From a checkpoint of a small transformer trained on Wikipedia: capped logits.
Each number is 128 + 32 x the weight over the matrix's rms, rounded and kept within 0 to 255. Layers, rows and columns count from 0. Numbers have three digits each.

# layer 4 MLP down (transposed), 2304x384, rms 0.0433, rows 669-809, columns 336-383
102107134098092167128175128159160146147152163148108109088114086152105118132099137144079136060053179081046085144127069191119119107161186090136144
110123134059159145099104128146120174117097102141107091126157133162151116097154107164161068085236175120078111140160172119106113106077149091136081
127125128127122128123128128130127128122130118122131127128121130127129130121123126136136126124129127133137132127137123125138126128125136125136124
120120032063093124150093145083121095111191104179133173173146089072137162150079140181081224126086116157072202158125101132191197127094107154173120
173191165139090138148152118176138153148063108124176079216111093164148162175207127162113127115129153070241146127113158172147131082121165156116188
144186179111157137094118135132122168023158188090102189089174118144074163101172217134095094141173141132099156128163121000143130117119108124189028
128137143137134135137123121138130128127127118138132124126136119128128135134120139130126154124130133143146131132129128135110127133136129127114128
149086163051061166090115090104131141091134102142142138132104154142145154093168121119153137117073154187174112138065102127096113135118201119116076
124189087067131121148135106086150142173180141130141161109165173114148137111171197146104143072185148071143091197112133082074130126075128084097166
136137137095120125098135105126158108127123126138112128151123108156148137124156130109127129125125119137140107137135121133130131145129119120114135
127125123114106146133131122137119125112127135120142122118127122148137109122132126135131107114126145135136126152120126128115108141125123132130138
140079170111095148118152033154116236118168162095181190093176127159170108185118092112135085089157146150051117145118099216172086086146138067147100
091155138100154100147100137176142137108134114170156127124135085126124104147113145084148083147105148102086062160106160188131140116187107161144170
109075124095114113063150052070123148119117138097130130127069172038136130114089174163131150154142181137092128154172125123124120147175125036156143
122068139152089146136126138130207151121157127173192119162101081111119126060099064108126126195120170108160058108170151162143111113132137138138077
106128107132126151135128138135116139115102121142131152139136128138138136134117103127124137115133139129137122111114132112134119105112109142123117
168133146115130111116086113125071148125101119177130149154134115137043172098125171092068125155105146121069139132151144133207106129097124189208118
132131145122145141123133110142130136125122120123124111123125129120151142138114137144145127135124138132130127141147124123123123127127125139111133
112135076198117125144113074224087113195196124127185102169096127089061094140143103090130133089112167082139067106103126128106155167112091112181125
123144126132105142135153098128105156139127128119140112095124110138100123126100117110135117145166146132105134120091144125105139104117101138150124
137130130129130140120131142120133131123131130127126133121137121132120144141125129141148128114114137122133140126134141134132127137122122139112119
103097175134099091185101078131072167179093114076128129124084112130147152166122171202113104072156138107107144174075044104105093159147122087136088
144141085124106180173090134089112240117061112109105160092175153182107069124053115131097124091172139166170129137114166106134124152128180133130118
147172095125083193091160114150169127118147106160125089145087183143157187120135134176138134128128186085159151112144029146166127122134147177147103
115184083101138124145110103119080149147120200117103104083123178006162111203142142159133125109154137231097064210127129109160130143096126133162142
118168125126107170093157083155172141149113167035097115109162108094164119144155119103118116119102163165059144146160150163075152079115144138128203
122146126119163149142150138150085134074126170103122066073062115142176143140207113148106083155122137118121158143132141050140197161156184120146145
140106166134084193091117112101202122079189113145123176070154206145059115101154099046088132115109196139100085120152088154113141194132146174107059
193099166119069156102156095140147113169153181094167161150121158168159157211217117185101123100172061075158190126116143148121090188104150037150125
130142134111141156121129150080120128130145129100134117135141147149132127116109142137124140129089108141125128124157132119124114132093124122118149
158088094161061228206129090058089106094128091074080165130095086175136126143074097142144091083140208162140175182118129161082156186117136088140105
130171144133139120077078129090182138105091191181201164128131088104154098105093065078129090093097121087160114105092133117226083164133175011144055
140112127134115147117106131126134131121129122130128114125116117140143124127125109131115119134130147135126128136119133120133141125127134136146134
147098137073167178132173040183156170141139080129062154128141232172134168158134081114055124152124167106197108149087121129068111141125127041061125
153173082106122154082108097193164099100109081127139081102141115095104145152135108148129085155140062078196071136159184095058109159106113118108060
163156134114158081133167150146152139130131098058110133156151103124177081104122162074110084153178132109109134077133153089191135094171140156099155
081082085164136191181066134128131100135062111148138194146146120085123151105108123106091126104138150131022106152209181185161058108172132175109131
106110130128120125139116119125134126130117137122129122123127126118134129100122145131125134119128142146135151120120112117124131144099118105131140
186117084135083168168093104062125147168139199083029084091087120142078189144124137131074085081122111123114132196212142113124124081117166209111113
091117103090144144143112155135128110119142156079116097124118114120148091149107144153136123141100177088169131100078146120136097131149131144197104
056133103082143131130117140081048085131150118135131095168097144167129168131177136187150086131117100093227154116137160109136008139176139101162074
166097176033121148127114142120140191090123120155098139043183154126100151141146194179170094149135154163178071171162104174045155159148200166076125
029160148144196152114077100070108053129167075121157067149132124158140141185135167148104106148140090161226156169151146137143089125144166106099112
076158142038162145149112104172100105125168197115157127183136121120101121110114207154092080084144126119177141131145172056092045136113152152129106
118132127112126134114105128125110131117108139129137140117136129133137144147113114135132141116123142127120140127118121131126130151130142123128124
138072119214116119116126138064114184133075167129131112113172063136230103102087141043120161159107120142026148123138170106178101124128144125120187
112102102152026126124139130120161215129058166093104193087157172118133139062195148205091185171121133047178119109126123105172137148178143034108170
154095200147146155129115153109115147094108088100143118088080115102093119098147107170126156125130166154131104151113156161139167092146103152127080
116129136126136119120117138124112123138128108141130132139129134125142128140126129128116135129124120134132139127124125134143134135145128130132127
180129141090078148133170114128127129146076168112097081156174116111181093091125101131109103131179070153149132157179120187147175069071072159216122
136131131147136136131120123118130133131126123110119122117134122124133116142144135125121128125114132139111112130141122118142138134117121136133136
123162139109211237173054077109089123151201049107173165110087144095118080033144149081130157143064228152169112089163112157129124041128169113102117
181115133135141092149118174244081106110150123168148148124088145137057148091073067063173134094078185070122085119147070116205131081135052098135051
120140174196109069103157063159177146153123140162112159179179133067135166110138110196038161154163173155131098092134138166158124100064085143112088
098149111129146107113167103164143162142158130128113091112123116112088122149151143139136102118108077072130119100098090153056147077132142181101119
114148144144152136114136065136133159128107139062074097058157118106191079152144085130173079164110093118173112113082140078062147163098157111153136
131158177157088068117078121131086120089143101048184156098108132072159123147131109099103113158205105131210058163128042231108116132102161118136133
101090180117136171132042171077155117102170130136095152142153143168159124084143169115161169131129145108172131090173112048128081131069138168104082
068158178137161116120101067162156159135095140099081093153156116107184150180157182157201095076128122126147025216167150136121121172177112083122078
109021133081010111169135066110113111135043160058132148127149086080184078094215165097172109188115141130141182164112138126134145114173149132166121
130155139127142143084088081112062096106171167182164186097155139117092119176107079166091146132076104098080200155176135147122146189174121142089130
067127125170134070149130188082111098141077158045138081172117140120178109121211168106153131065136124156144154162134064130178198122100148039076173
118084103155055153118115091151198139125110154131167146141051098152095161125143139152087146137128083112109160183086098190134104128124101078104158
099117114068091083146100043140163136148084170112124161121065120078128134140181128135150150103054049131129138204142104147141125113132130053192129
118181109152114201101092117061129209168054159067112102140138095135162140153202108075123255149127076182000136117146091024162149086180150110180074
103170159111136131106078153119208102109118143179042124114073128081142100180126108089198108150128105177162145128103191060138082118138109169149176
250104178167123144144085158169149070045049221164077190117177136079188140120097154097129113180145104150136195115135157166050174148089117191107207
125130138121130124133124130123118133132130122127123125130136122133129129123131133129128129122127125126139135137128134136138129133130128122115130
116148147100132118085142154171152104136126203158150107104195130049129085115108138126126144226080071074094106103088153120107185120084135203109141
135109119184156153115095082151101195175046158130125052067150120133131125176073138165125094087109095112117182171123070151122156110102187118161137
160113116146134130143162118135144121119085140117097151091060081131152115113166143104108115113113134098111177151150142172143128141129134145137076
103150128154144131220131136142177167115118080142154109098092104119135142157141168151111133175134131117145143089041035098115139162088127128114112
130197082127180099136092144141154107107179140101087101156102130179040133128090143169074116122187082118177131174172099112113103092112113151060157
144090098047111108145119150121104170182197195119134079091098112159074165114131093127135114145168122165174179151186096136081151142113161129100158
141190079142142112143137112119093110123134086123083148148114172133155147139131172198137181092145115155186107110172117059089107085194106133112134
159174111160170087138133205136111089134189121198103112102123117107129121149111131182111186173117069136149076070057159080076141160126139135106068
168094175131102137132092163089133201157113133197116145128161106136135144078167138157092126083099147146105082132145175090254154102200146216124102
095097161158118117123166145172123083092128092138126108168091133150114153101126064146142118170113142094140202170150125123099145187103132156182127
162142123124137134116122134141127114096114138113142128132117123142116145160130122147117133135127142123132131095148128123133116126143122138116107
116104143117141181137083094142130116088075173072162176096116144124142202054173104185068149101104115144187110118100093150104093120123143158116190
094180086142122209145133066170153161128134086162082143145122115110142119183098146167104093106156156140208142219163177123098159057162212138236142
116056167195079094092134153048103130107173143151071133078103076167137142095047112133126125138149202107099097138203067131179166072116172220092125
194131124157135100144172089172200089136068145166118098100150122051152027147196151145134139099106082167094063073090142096122159118103094105131102
129134115142106104096127122130123147125121132130127126131152126134138132136136129141125152124135135134132125152121144146127131114120129124140134
100124092158165111176179132078140156108147155102144123107153125097114117119073099130157086160127160145059105149152114138112152140173124132123119
134128164106179066113112124148117180103156180113111128117155081146136101088092125071030181144163114138138086113078048133164180131111138086092083
132127129122108138128131127125132134129115128123110129120124129132131131132130121141114141138138126130134146116127127136136126132120129136126122
140130136126124164089117131147147094114065135104152139094161107172158129103112089094129121124147132105129093149180110133154152105085090134104099
113162207144119101207097127149155170115128104071117007126153136145126196129156152089132112098071108136133120148138111051152165108092127124141104
076067092101128203112155165141182191147145126107068079125131123177083164115149169117093105118121124151084134090114149098119098148148123110171141
126130116146127129134131141104126135133131123124131124127126101128119144132122138144120122127109151116139148130144128122138109134140142159131118
136146167158057130105102186103088161110101126036046180124116102179145163121126146152128175097057097166128116144176131090174121141101148106157119
139122130131100131137112139135138126152129135119134130118112123133136123137116119139125137128127117154132126131140129127127134122135123149120126
120125118114107114139142135129108144154139118147144128127104121135122124141128150120130127111131134110124128135130148126140105119111140139120124
164134113105171099130111106128203219095126098114073140111062152115080156211104117146128140070151173103127131156138191180127187205058091110165097
186090103116158154170107109143161169165087135083199123126123165189161097156101100140103096116164233105087161094166146158160081151151155149181126
089136116139133154135184077153112183098124100161123114117093136128108117114147128163126141142080130170132087109142117132153123059080098175133065
112068104079173116171073137112112106069174134100145119151085135175154090124115194106161165078171183118104096122117118133174161117121143110125105
136100166098134168205089149146111144127155089142107078126161128124070117146151149183167110107120090115147107098188165049122077126136130134153105
148162114134057131105095124069167074132156172099105098177106153164082144110139124134099206216040137109131145149141077098106105108127115174160157
093140127127057120116140113113126153083118120165140170094117117082111123137086131141124129143179124189199103157174141145155132127167198078162196
121167127147142084126210179168074123142142110149074159109083133143059114174120117192078188063087115140164083119078094166127130136114121120113107
126124110146141123132119122129127139126103138117126115119128131117164125121125129126118133139119129129130145124130129134121130123131090126125139
159107130117124183120084067091166150124130158102089119149161117153138137143122190135096133122165112054091183108169102101111150138125101161163105
186158156144135221153205155100124068119168150154128136108163067164139091143109115123146103107134132145158112159112094196154087127108093120071133
133153125114117147121115127101132123131142135157104129125105123148136131122100118142125124127117141132139147173128114098088124133122113132129151
129166102129170128088116097148114123102085039075138145146138095135163090131116125132184105123138167119156100105145175128114100159140125140121103
131123138091127144161186080144146163135131144122088086070136114083138078174147112143096097175132083185115166116051114145142149101146162130099107
125134124125126135124124127138120123130125127131130128125126125125126126124129129126124134127124128133124131122128127126120130120127130135123127
156130133064153164094134117128090138135120126138149149117089080126170137078124095102139208051123100118067131117125143145147100138134164124197123
144138137123123142142148124140119106145100138117140139092122122126131113140149130145124133120126127130127135130136130129114112119148139138112120
143122122121127119134120135118119129127130135116118131125143125151129131127113137117143130135117136101133136131124137139111126134104131128116117
086142124118139190138118097139083159151149145123116138163151112179128133126228179196156195151186073081165154197122151132100133087138097133084160
125155032112139156122088091112128152107143122106167117080045113107160149127051126079134099159109142136184151100119145184091147081092105089150161
126119123128137128112124125125112159126147137147143137111135119113123136129138110115135126137117135124121130135130136136118131135124140103132147
128120126125127130130125125129131129121136127127122130123130121126128132124128122126133118126119125130117130139135132130128127121125128136138122
154128097136153166142203137159120159110114139122164161033160164145159116177172115133142095171104153053095131129105142091125126083087130226099119
147166122135098076126134124122116138125209176155127124122084088134181119146136048142103071155186176081150093159190099105161097142120150116229091
134105117106094103098041129119171136080117167118153089105116134164086175135089125120048108134166178164166109099146107118118164097087181087142067
126086103112129127079152174125064051043125139113119148126068126151078112045080140127110129114124070105131073076146156080125147144112150072102147
108096164115125109127150161176120121157127181081126132082170144151193126076141148156102109128163126104098155086164081135156070114100134104090159
111143117116102143077159105111109101086122141149108100135163149095155125172191162119158123177073134131218111094090079123147084089167089085160100
154121125146165148096108154139121220035056135140130167113106137161155199107172127142144143166088133146177126142117120113084177144114162091128115
117152140021100194156081139161117145132167102126178132092125133134149089099110155179136105161127160207115162139208097060130069168145119060129231
119115130143144145119138127133107118138121131128126128133124116131146116127132136114129121124135125132120128131123135138133146126128122124120123
101062105126140089079041171190146088188163169059099114102097121022127067166072171153065059182120089104022127088142150108120165103159168109153079
033096152111117090140100154126080139205162169166112190086061154106116097148167194098117062102146152095100131176134182134160139170077168121133091
134202075106180156129030115128155059071090191076108105102143124128169130099070095098120094074058178183140134137152178107130118062103200141081151
139101163148108142155137103151127176107151128119110127088098120123140106124092109138139157125158206150097124177135170094154128120156138117118110
095095123180094188070187135086178139162165126180109117123122133121087172148091168117150087101146200145164115097105203208144064113122220160164066
160163186154184141110079098139154071143115120141100113172125146078153135171097185114125126088069111129099091105143140117120128177135127127163150
127084162111132140161111111247154143104139088150084157166184081047056069144128138221122038103142078125167132121135128040072151087219110157200139
116060124141143106137151103122047161130123115107087110136122145117156097115144133118116232099115146122146148123182078165154132133088117145072211
101110117131117141139157088112094164156132117116134116107059086125119106121109192156169148076113100116124161153208184077116198076036127126155133
104161117104111099083105136155132162124153151151124114093135124115118122084130139051166080123130073126109135119125201142093140127088119114121113
176138137106169198139126110090098097164157161042144137133177155120145136137157108128097085137127177130098096103114173156166131107077117136135128
054229094163088139120082118150171126141062060101109136131075129148113152176166135090097114140152173084130152094128080125160213111142115139126189
110126109149121150153152151194122104127152144130133134132094111101112118156139115102121204162098151101136133145126121041106082098133167197100073
097181100056069076106091122127167110185120155146103167115113146092140139145112160130189137093118119080136108218147092120098133193127169023141165
101143123163172032072080093111111164132086092126124165086134136127121190131070142080203147093050161101047057097157134162130115148098131112127107
138153131152148155144150116078111107164110133154165096156124091143140150153139188110109146096167149126135054150141131149115148096144114140104121
# layer 4 MLP up, 2304x384, rms 0.0483, rows 670-810, columns 336-383
127097087160115141136208101173144121117135150164145158092115136131141160039095114129114118147161102135117138134146116121131166127144109075199189
103114125121131108116124150128116136120118134133134126129136140130108134128124118136122128134135118136101126117126128134132127125126130121132142
117123061154110126137119140046201105109068094193128099127153123110141103140059095134110134181129133108148146144044072136126137154128161127109065
098117163139144106130135213099180077204117056104142060185108136089140174071119127171097152124091045111085079136189141147174173140123137088208115
139131098121145094087156170054124104135091072113138147153167090133127089138136145145138096188136086128069120130120068098098172117104133139200132
127143120127121091140129130118138120125139126133139121137122125137120120130138115119121126132135102110108117134131115139109151131101133127125139
097132133099181177094108128117150050102164178157167157152087148111161113077178131084112100178119124160104168103151099107134190143139123135120125
061104132159110130097132164076106124163154070156126099095142098068035104175144100176112185069116083070125111100193140098046151151141128106152165
129121116140138136156136142121145126144153120151126133153158160101122140107113121137108131139140133143112140131153128123109141143125127117133141
125128123128124140133125140122159119131119111136148111145117138104123127128117117125122116147163124121128101131139139137116133154122134125139140
175114128116134136042116140132110117206134213120116115180103130014066163131131164061136147112139158118120078147144080105127140164106170140128134
141083122189114139113195094052125137178144155106115119186069146121151137121147175123076176163231114156135139084126119098100100161108134082117123
133119081180120056162079166030162116146133054169121118118150137144152146060125131084059055127134077131142125121091135144101164142068169141104128
160132095083164100144048109153148143156104153119093154144135157140100090147122102158099194175188155137115126050200140160070105107183199121104154
118115114140157113163163135113132112147135116151150135126139128124111121106121127158108135125134104097103114118131112130103125140137131105135162
125110137123152157115137148157086160087144142094081059094158085132142084165064170097123147127116122117119121116107176166108171096103159133166131
114099128138145112125128139097125120152135120140157119142144143119136122119113133130106122147128108123125139132145137142119139143132134144118135
130081111087116133103104197141109096129175024204096091139144124121113114052105068155151142187130072183111157081097110155111200111112119070149146
112135125122113094132121136131151092130150130104142128134126126132086105121114105135079117143098099125146149133105127133081126118127108118167124
123115126154134127133137138125134118136123117164142115151124141135136138120123121145120122136132128121115130126134129132115129135138131112129132
070060119050184121184131160080132075135129043127123064109149160122152050095118138110147050180092052149020105120095083197169123110137169131160127
169133109183143100128145162130112125133116144071167129098147118151144115085109167079151159155095074095065198179124113147153167178145126064144091
082117183087240101112172200131207118159121096186161132121172167179106083126161039103132128131194082183073165163122134129122169107091140136177144
146089085155217098165160105137077073195146147172078111138045147060093098071098106166145103164137104155180128225083077084152095147110141055136123
053123140173109148107176118118129152129177149071190106134081109158053139069128117086083209068160131078100116113074198118115169161113151121118171
109071120164130109133114145136174100119112062156134103111102154118117115128137115121112071121146121141146110083111105204141129105103153144138105
071113118088208146132090143166156044067072132104169190127129122145144100147087130108121078126157164124125109134128139163123168127124125125123171
126143070111201082191196063084108058125177136201133110061211166154089155133110095137125126205221087104076184159130151145118130138253080110118127
133086124118122113125125140138154145160115120137133092136140115136142115129122135137116121139136114099122124116114108160126115139136160099127124
126137155032145120154124108082125116112091081096161072151074125130204100052134092090157137157135130095193100204130086110151149168159117081193187
122104196081163124173148095109100085116107189062142073173113146079163129164132077085103089100102089054066099114132141182128198118159136157159103
110106134124129121132131117122139123114120141130138133138119137126113140100109126137110130124172123136112112102128102159097133142131114106118118
171132162102135099077116141127150051154099122145122066188119213134078111135088126126137191157194130106160097154090099119157115126101123152038114
101113058109134118118126139082210120143134113151156138182103166091128091134096098120137133105171146107117163118125092137152136146110124084178178
075104100138133097183131155115147164106133138117139153057167109109147143092080116070101104120123110178106165147161138072120103116139167063152111
161102165119225172113146176145160130099149096123118125187142140112060129099137066091151145184128110134131130126125154126136156172157134134133123
118117119122132128117135138130130113140135113143127143148141137103122128115138116115121122133135093112113122136133133149130131145121124113149133
092101195111116098143149164120135116177178070187103105123161163155115110113083119177144120075228113170120088174159153129116130090151213136197128
134118112208054119121120126140194067144108109147141134161173116134123176163155089164138106110143072105056070107155127101137126148119161122103146
041114065126199054134131200072123088089141076117148047140151150181103128009128116180156064150138062162175099115092121175159125128054143135110114
141076097167117127094135113137093065142170113119132111109095170136104137117033082042060152126149013150081117121136145175167127134185120079136127
128121133133089092149131163101172123148173158126166070083168139089117141109156151090078085182206085109086165100030173105130104171101116167121111
077133133152077052103190225117150144181195072226190109190105117153068154133081134060109116097141061087072141108144035122097158147119119149101171
114098122130166120136123123106130125138122117133151114123145156126123126124113137132095106110124109123118136111130119158114153159133164129137140
101098133144141126106116135115122096130156154131081107127143109092115047042092191113191142094127083149162183131110135158167109137149170213193121
031075076146065203125144142107154089092102099147122130087036112089192154097081102056118102052083094135169099114131177172113138107070119128149094
155122146145189130064147135150128152141098153085150127184102149129083098066127094108100114145082152076169048097142094109135120129120150125136138
102108115134126138140148134148155115150124124144153143136139151127106116127138127114134128113135109115116119145123128132131130138133149139162150
110080152155097093159134236130175109139124111074137142120152169099113092109174180158020171166112080152135088152100114198091164152136129085187145
126114152138129103152129140123131119127141119140129129127137143113134140103112115142118126126134135128129109113132112160135115144122128131132120
162122117127162163104133202176083148121065143121166113149114147115124120104124081126077125093073120129159132162137110150096138084169137153114181
087112139146128015203096156137119034151184093166117100143145117110120109120151126156119133163140078108143125167147155088124196221145105050160154
134012132144065098118122074076108137109158117135124130155123157066151195090066188170017192134167104039127076171139150132151156115134176075130118
098139124107181062139163141051143099207221141154159130094155070104051151037122166116047155173162124116136074179139071173117152132135093075104143
070126137132080164144116191089083093189128091183136055164091168082162162117114162066158100128133096136128079100132193178047138116077124130112207
116083091147146103148123086101103103097122097135115092098122112129087138068150122103130157159112149129147105165134183144177067139173136082071084
122129098160169179109128164179119107107108128118108091155116123129152124098143133158161166091082110124144117153147157111175179189145116108153218
079111211114184126118102138156178070169105141152113081074217086085106161132131086092150144179136079115119059154145163126007165126137127090089137
124091168192079122077167127154195155159111179151133113139114126074103097060155132116095127181175098051129117189070082153151187111162149073125213
108123150117143156182092146082144070139213157083208110153115111099115121129117154117143140114191140091176164156139123197117129154142095114128124
141092080145129156084180091144126154142072134105167181075139154096120112133074125110084159126144128111100045078152116073036083100199071149142152
146059122113126127068174094158142137154148105197136133088105085129167143109136150154092140093165104126139121139183097158129128130189164111089162
096090121146111054114159133157213132230103120116156133131122080143040093122117138101104112130134090093062120194084099180096144136119222128131251
063128117162132050176190230159163116127189132115184155101136119081071164119075083035012172187231124037119167176086095187104148196083199162118162
097159162138165142197129170104098112109136024159167115158158106104066179123076160128146187071146119105166127176099122144130155154144124138111084
046067187177198047103124081072110108172205049145240142126143118182126089095121149204130192129127117195115036094132132100141113127122106031163083
125096128129133109121130130141132120118135124132154122127126118120134126116124137113119136129118112128127118141123114137112131144124124123133124
110082138165132139127091106094115061079115101107099167076201133069111189147102104172119115093137153213041161124094084199099088220199091104209122
163117154133119076122154098104157137115118146096146120150109093127045110146133176115132102142168141068145138141140087153105115131185137071142126
121135114160106115116141113123125133146153126177120112142179123098068090135054108140085129109156110118139109156122123096130158130116126114128114
103088101186219125081123116066140138197151067211123147128138223094108171153122082121134230160116090146105092130188127103161118147139132122130117
168145117114161081161110190091107098165162034165144126192111092146117125058114128103149121159178051098142135197042128137156165177098125094137116
132061106102144140187041148101134058127135057078140106125136153134145085120123019143172047147113049180162131106126132125088199094155178087092126
133110107127132141086111234110158144097140148125153112168089148112105124138105159063100127147158126097063070154108126187141239152156106103104112
075050115102196119143173114155128135163058089130205126158119176145123136122142159123157162065179048199139167141130124127129126091098185118178130
203145091202125105136144127087133163148129079150094146097119116130104079157101084169112119063154155104120130176157134088122188108147104152116131
157116137070115042096116106113136121214157124142147123125161128068125092150120119096053174228137122114068131084104139244161108148106109139109108
136127128129160119141128122128146119152125120118117126122129142126104110146112137131123138122126102116126125126122131142140109117121156111144151
093103110111095146116130143093094128143121152086126171102120133100094093139100102155125110071128137101146124115158123148140111145083122134187124
048128126133157132088149169129129104166201118231106075141127100138088134094074062179145162108136121134154169074164208114156166137151199096188123
131110065080066129125172149160119157140137090125146082130180136095119110084146117172107079146127116098116124131105145113104080080127136088125252
131091101115204088141174206128190104147084130082105204070141127164110184068150169180006231112107137181117126090087083118111142091202246118167178
120096121097140128142138117127122117124134128110119100129125134130130113119115127118119116128125123133121135109113112130121152143110141136149121
169127137101160090098170078138148134177101095152103064206160127112114117125156100136092175169136097102100125136107151093086123099143099122116125
136104101168122106086165153167154136134144116147205157168137144117143115145107103103126090158093109145080126152126116112095088127160115146106158
117103127148126102154130138136122116137132129133126132118134159139125122109123122134126125121132095129110107122115137147121130126139150114146131
143147109180095137138160162134122097118176145118102122124131143124103148095111087114112146146141112101122090146102129183136105155091141131165139
132122210186190117175116122112126103090122078147144117149185110142160120125146074063112100136116000153064093115117154182118139145090123146158131
103162097113072144174127177091168117124142097083115108154130141142121170136098127124087086104186103167139134085087093123119133191169129128177154
124113135122133123129127137119129102154125090126131111148158123132124121137129100123128135147139100129095106147117144135119151140133135118139140
114095132101106113149145147128086168137160164128116113109203124108099128119099093116152070110099142015083112154092126099171134156123164120141133
117099126114134133128134126111132124120130118130142130123132131125129116122131114133120109146138104123109102120114114178123141131116142114136155
111116144133153126169148131130147105137147116133140142126142122118113104129132135133107122139130103146117103114147137127123155121129131128120146
071061131120127150150125138147193092130100046167204153152082109042135074050076124150158155051136078124167150132125130193122178100085126070201131
152138143176160137205116105065110087102134148193197127140103103069092070119101158117066120080100098141139117093146099143142127182159098051098159
093138123147119121110087165096107111092141092153158104109181094113131115068125091147146105091129147134147164108074161126145170182115119093188158
119077143124193117106189113116131126136117163127177120133109149144120140080083081103089123128167151148125087105132099104135184087125148103104169
156130155094092159143133110112100137181146159118149079146122163121122135158120123118121118104137127068135073158060138168136120162148119164151136
125103162073117091151140102159163072086119061115115181110150108084121157045132164170110159094116095143141116107189127078026171163180174090132126
117135110104165129157149117107149178154165059124170138101175121130093142086137098125091076137149147125063118210100063089094126127145186177144146
132153119173169095160175052113161158163155140185131142135185152101040079096084112185093141110119126179095155180154128111109205094153122141127192
108080115129134112151123134115164117124136110136143111119135130122119137123135118119132122124141095124117130121140130145129147141137132111126137
098149101143114109110128149124174131210170102141132124157177174137146157101112091096088130121121075120124081147154119105104111084131126142165127
063121087135065084141122133102122144143161124115153121149067118165094075117117139153139115156115151073146099074125124103102152096080138138149207
116104122161138114145118138142149109137115113170131104146141181126086125118141092131088135139135118129121115081120126135087116144119129076165153
065136148209208144168189058119230120096120148171099172097120153140137094147156056196167131058185153182151089168135122146034154167140087111115255
144072132131111133102136143147096102122098150150178127079088147135148148086095097162146121131179175096112137186128094133114162200108139041171149
118115120131137129161147132115150115138124118129132133132139131130116130131121095143135129128135120120138132131135114147130103128131143132149140
165101126093073056136128143135117139116108057137155112123137103137111119024119165146077162154187050151124114178138138168149117128187142122122112
113104127142137112134139138130149125156153121143142117120132138121132125119117118096136129117132111130117124119105130140118138132126148107137134
131122128152151127133141136125136111133129139127134140128148123160128131114123123119123118103121103137116123119114125129125150141126128110151135
059094183078136133120080143100102098097169082155160086136153175105105108057123183200119145111189107102163122091148115152128183152110105086088127
089108054144089141160105180078084170163136065173169150147140173134127132091117067158014122151160004136157114120149066116046137217179112041127209
124107128160160108137136120119138113125118112145142139147156145127095109129125110135110128140120104095135123138164144131115118136129153117124129
130115120111123136135141127122124121152132136121154125143120115112124123126118117131110097127115107106110126137144133126120139135134136121122139
096123128131151133148150194118134068120104094135136124151085120074107135099124119127082157199155142105075071146095137117075133158164137131134125
075114128125110140126135172107202111131151090133114127188071196119046122167073085117119157135131117079113145094101127142125170166167103144056141
138089152143134128140105119143191126124091105130116114137146127158150163040101073102103140158201104117000077116083066158077191132090143115177139
167088129134126131081184145178141165129140098110137053163187156174154077166135089106138127118105119092130099135126095134103096162152106105173178
060097147120101052112170099140096141135151086120141143136141112142081120149136165163128126118137156101035107087129119064100183128102162118157184
069125119105150094175123146158100098197096150140173150122126152124150088116120170101180169135166065020137151154067168099127167196151132142116181
132110190131116149150121134062151110149127134145149124118162186090100091110107133122143149067168102157156054150123166141087179119168172130165212
186089184147097117152148140075139118201157128156143076095129171127069074143054110188092093133143058100070099131116121184125159206141129144101176
101110113140149104154125151141125105140132106132135143143126149143130135122135099142115120124136096139114140131126121143129138134133135118111155
134123129073187126153142141067112072158153143147132133144143202152080100109153144099090111076177125116151155131140114146117131175156122062086123
093084117078162144157103105135156110143151148078106094105080121136126126107155092054054127149217088068112123130071090134105144123103158071125154
130097104167134107066152142171207135139187126161255052099152147118081115093082056114127116115166047090124142129149146127129203089123137073156163
128130157124176114097162094115171128121104124099125136122121132137116127149109125187152157087092105151148140103119090105145160118148137155117130
033136111157215150115110149091150103166145122158136083104137111149083059086181035100186104180123151113114121185174146176152154097154108115150153
115139149128095106124162133138135149138161126178159128173108155108081108115134181170068133102103116082136148115145121089116135178166141108096202
150126214107183147209147101106156069136153099093140059111073110140075099152121025083159217196160102114098062132088185199140186177149107081110132
103139131117184097139109182077177128081150164076153105163131099130119093169141116140157067139116115137110170148103112131093161103143108147158133
137068084160148154133098196085158112095189107125216109136112162083060081069138094040111097152122059173120166086137081153071130086122167148217111
141082172191127080117135110178154107151070120114152100144109146115109152118095130101153153146104122125185124109130117128122136114124131128131087
102098141159114017150160191119168103134130103197156131153137111132065138088127190149130175087134091100181171143129095128085135174096107142166115
060144136107105102255112069143209077094113079132141147151142122134164176121149188054071108140180156063140159097097124197083146206172089106152188
094103118213114136188119108060114104158105122199154144066155121096084116171066118175111142101161075172162110158094116104143149201197167114123166
150143117102150085210152145088104146086168156158147133193113110044109119170099122116172160100118092113163139152169188093131143145116163135113140
147146163158225065042141102127114134188139099186122051200132092109095097108131071131080123114172104133169062069167122077160139148156105106095135
098128073167198092092170165139146107093099108106215067086072145148148146087169106132131193133099065186086153075150174106136138094091148095141145
171095117167106157194178134095155131168133090209137077091066165133111086117141124048130115095142056140140073128121158149059117121164137130160199